config.toml
hidden_size = 128
num_key_value_heads = 2
hidden_act = "gelu"
qk_norm = false
attn_scale = 0.125
lr_head = 0.00869
decay_fraction = 1.0
decay_shape = "pow"
final_lr_fraction = 0.0
batch_tokens = 32768
Each number is 500 + 25 x the weight over its row's rms, rounded and kept within 0 to 999. Layers, rows and columns count from 0. Numbers have three digits each. The size before them is the row's rms in percent of the matrix's.

# up: layer 3 MLP up, 512x128, rms 0.059, rows 490-509, columns 64-127
# down: layer 3 MLP down (transposed), 512x128, rms 0.059, rows 490-509, columns 64-127
up490 137:494502529503471530508492466488514512494540530492496514496515501504483461477489519536547529509503517489502476519485464494490503547528478498484535527532420496502540480456489508468517462515507526
down490 125:520494497546493516511531521514525491500483444535481452508526482497483511501505484525494512538508506542512494526495518466507508542478484498496496498494521492488525504547544533487506519529511499
up491 101:514497516441521485492450487455499532514496483492470512486550469531495493551484497461544469513500506489506482550507497465503462519516457513522470527531498493476547501487483522496512536510496517
down491 092:486500499544479480532547496553541519497531490498493495436523512501481481478534469491478496480492533470529528450491485533476524505494533526532509507512522520508492495480534501518494486516462476
up492 076:548498491501446455541492448479505513482496502463532482477480496533520491504436547543494500496517478533544481518470525516505517537497532519523495515499463476499490516507516536500460496465489487
down492 070:437478517493549497460462506520509510453485497496523515508559490502510569547496530536538503520475461451497506487499494482482506500513466523507513493518543520497488529491479504459479510512518487
up493 105:530503455435509524468519503507472529503484476490499495506507509522474476529531513506522514461504501478500480503482485516522503467438519460540502517474517479514505483504524508442509497512504532
down493 103:509511503520499536505516507496507502451484502493517499515524517515458484512474535467535514502529445520483497454449537492485498449553497506471477544476481519478523476498417489528515496480542510
up494 098:517502515512486484470482506469516498495471513500496475498502520475477520548481464527486487501478541513523532454529485524455445517471502500499508497475502490466521527547511481495527559534492506
down494 096:507517436469550448449512512495513523500502490485498431484493484515501459476491492497507505486502485522492479509484504524476527489475510525500499521524512468490444482457508475488465505520452507
up495 115:475471540550525492523477497544532531526528494525485501521466506515494527478522534486494479482539487538485475470500491486467498540496524503501472467468500503493506540531464500455502511535477501
down495 111:477469530496503484529498482525508491474481456519470480496473530499525495494485494521451488507529519495463552580480444470519506492484470468504437501498534506502459497495524488513510480503473519
up496 074:509481511481483450496489481459504459532537431518487510490504506507536466526496482520484498546509521479461498513514465495510495498448514489513529478489473485492474504513508445444509487511483469
down496 070:524511538498483535512512532501527501508509454458468505527535507513513551486512539563521535487485477429542468517506488476499507536554474509509520553459463493501499544520505553529486488495505522
up497 091:531510477499476510466523519530464508534476505514459460499514462466493496439529488489489472538491497506494521524494470526471511468501489495489491520508503460495511496499487509540498511515501494
down497 091:534516488492492516530460480545489530528473518503486487580473474500500516537496509508482480517487502515489521476527558497502483444487493535512520531505463461535463504495495496495508563469507507
up498 106:497511480480458470490498493500507513489535539531501476526514458478507475506521520475430484507502487518466519502492524479483485493508504467523502473503490517440478500481483461527540469485518490
down498 105:533526488537455542510456503476531501491448509505491500479509540505458491510494559532537512467516511461493514518483481463508492496528501484446484490466507507518503500527537532473446514524519507
up499 082:505489502513488493560543495497520508540487503517477537511489490479523489465506461469497467506550523527467468488535502482462476479467528510499491508526517547561502505491489476477509495523511516
down499 077:486576458497493531494497508515513511463501475502521491508516457505510506537467575512516500528503464520491503544474485520468518522480529482476480493506503536487541468492492460499511564532498513
up500 107:509485544540510520545498509485509512491468493484537473489501465483458493462463521479507483498529515506503481543520470544494520506474508460456501468453528490520520477548471482490470487501546523
down500 110:509502492518502530508475499498493507528522510492522512492587505507499551529488499504531505517507489523547499507491482505568484479478522485480516562498480488506483513539514468503556500485546474
up501 107:484508504504493494508473507490508526472485495525499504477486441508473509521520496491494531528539507500530466470465493423484551520448472483518484490523479533481527509471485517459461517470553482
down501 098:538525499472499503494540501496488502504502470462495487485456517505474525492512512497515519490517508521489504520516526507486494502564493486487524502487524454519481485476488508526494468520539512
up502 084:467491547444527465467489499474499483513496493518469527504527504506489469531514481491460513505481491503501494568494509511489558528479478499486466526508482491471459529455476522502485438503496443
down502 072:493494492458519546513490534532483498502498520492542491479472486523507480482475537482492480525505513468558499515521495449489508477515479425542522468492485492515520534481569504475485538497464525
up503 102:507497520484501505509506497454516491517521495532536494479532541510467469528527485506503524465477519487509481514524467514496477501492490493471497512503469454523473559557507522487470503463489483
down503 091:467488517502504521479476526521480512489514474461480506501521506550528470511477512513553496533522504467539516516497512520496552514528454504482476493465503498533516483527530452481530512537535526
up504 068:470549520500524493489517479511481526509494485498535518510506507483514513494532497479478507525482541509500505491449506501529500458489497532513525482486502508457523492486531504523517503559491464
down504 059:530478545482491495460511495466524508496482500504507495517495543492457506518483495481471482482441504478521526509508453531468508503518489465536455530512525461466465518506506475489472472457489462
up505 072:521487499501503534486483439530512555493499490498491507509509493505519470512477511484419483482500524470519469475475498479475535507520524464493538516534476468480532541493505519510469488485503476
down505 072:517496508504502494506485518483467479499465491501501482491510490480489509491537467516495536459522491575512483489559506493494478468457456537541490523478521485481479465488546436510540572483508492
up506 098:544574536533476499455490531461496523497477502521483517504501467478489467512530498516528491498479528554498531504476499474458497504498510489527474516493479489514535525523457522498478520470485498
down506 101:469460478503510495540508494514498516468509543496485498490499490468474493486467506503529511519526489508460507487503552487527498473455476504493500485478519525475545502503498530492505508516518539
up507 101:488508501493517502522526552460466556511514441471479511464549548502456463522499502502503518511508453507505528460509514526481505530476479496485501509507492531512459492499491513496512525508489522
down507 087:465473548486513517469492523548534476525490449483511491462521539498504470513525533494498484522483505447479515489491493477499493543468488512557520499498488493516480507448540480457492470503483484
up508 093:521485456508540465503525536522491535471482525508513499499480465482529534488486543573500529506537542549474491512523508481492518505507493526473512543488503518475473492497457529495486498491551527
down508 103:467499502463539510473533491459474496485511526475535522481447527472449510535525442483474509509438476490501515480536545530530497487520485507460463504506517459489492498511541504517508493531478473
up509 094:520452504465521493472467510513482498510500528480488487514558500484498470528525522497572499483501483508484514516541495483520517461522515539533512489486508510520513482493507531510519438538498487
down509 101:497523531496473464497513466507492484505496535528512489433489512504548496520436486500467519506520542496458509503474513513516486503495501470499480494506517515484537500484485494477519528477503484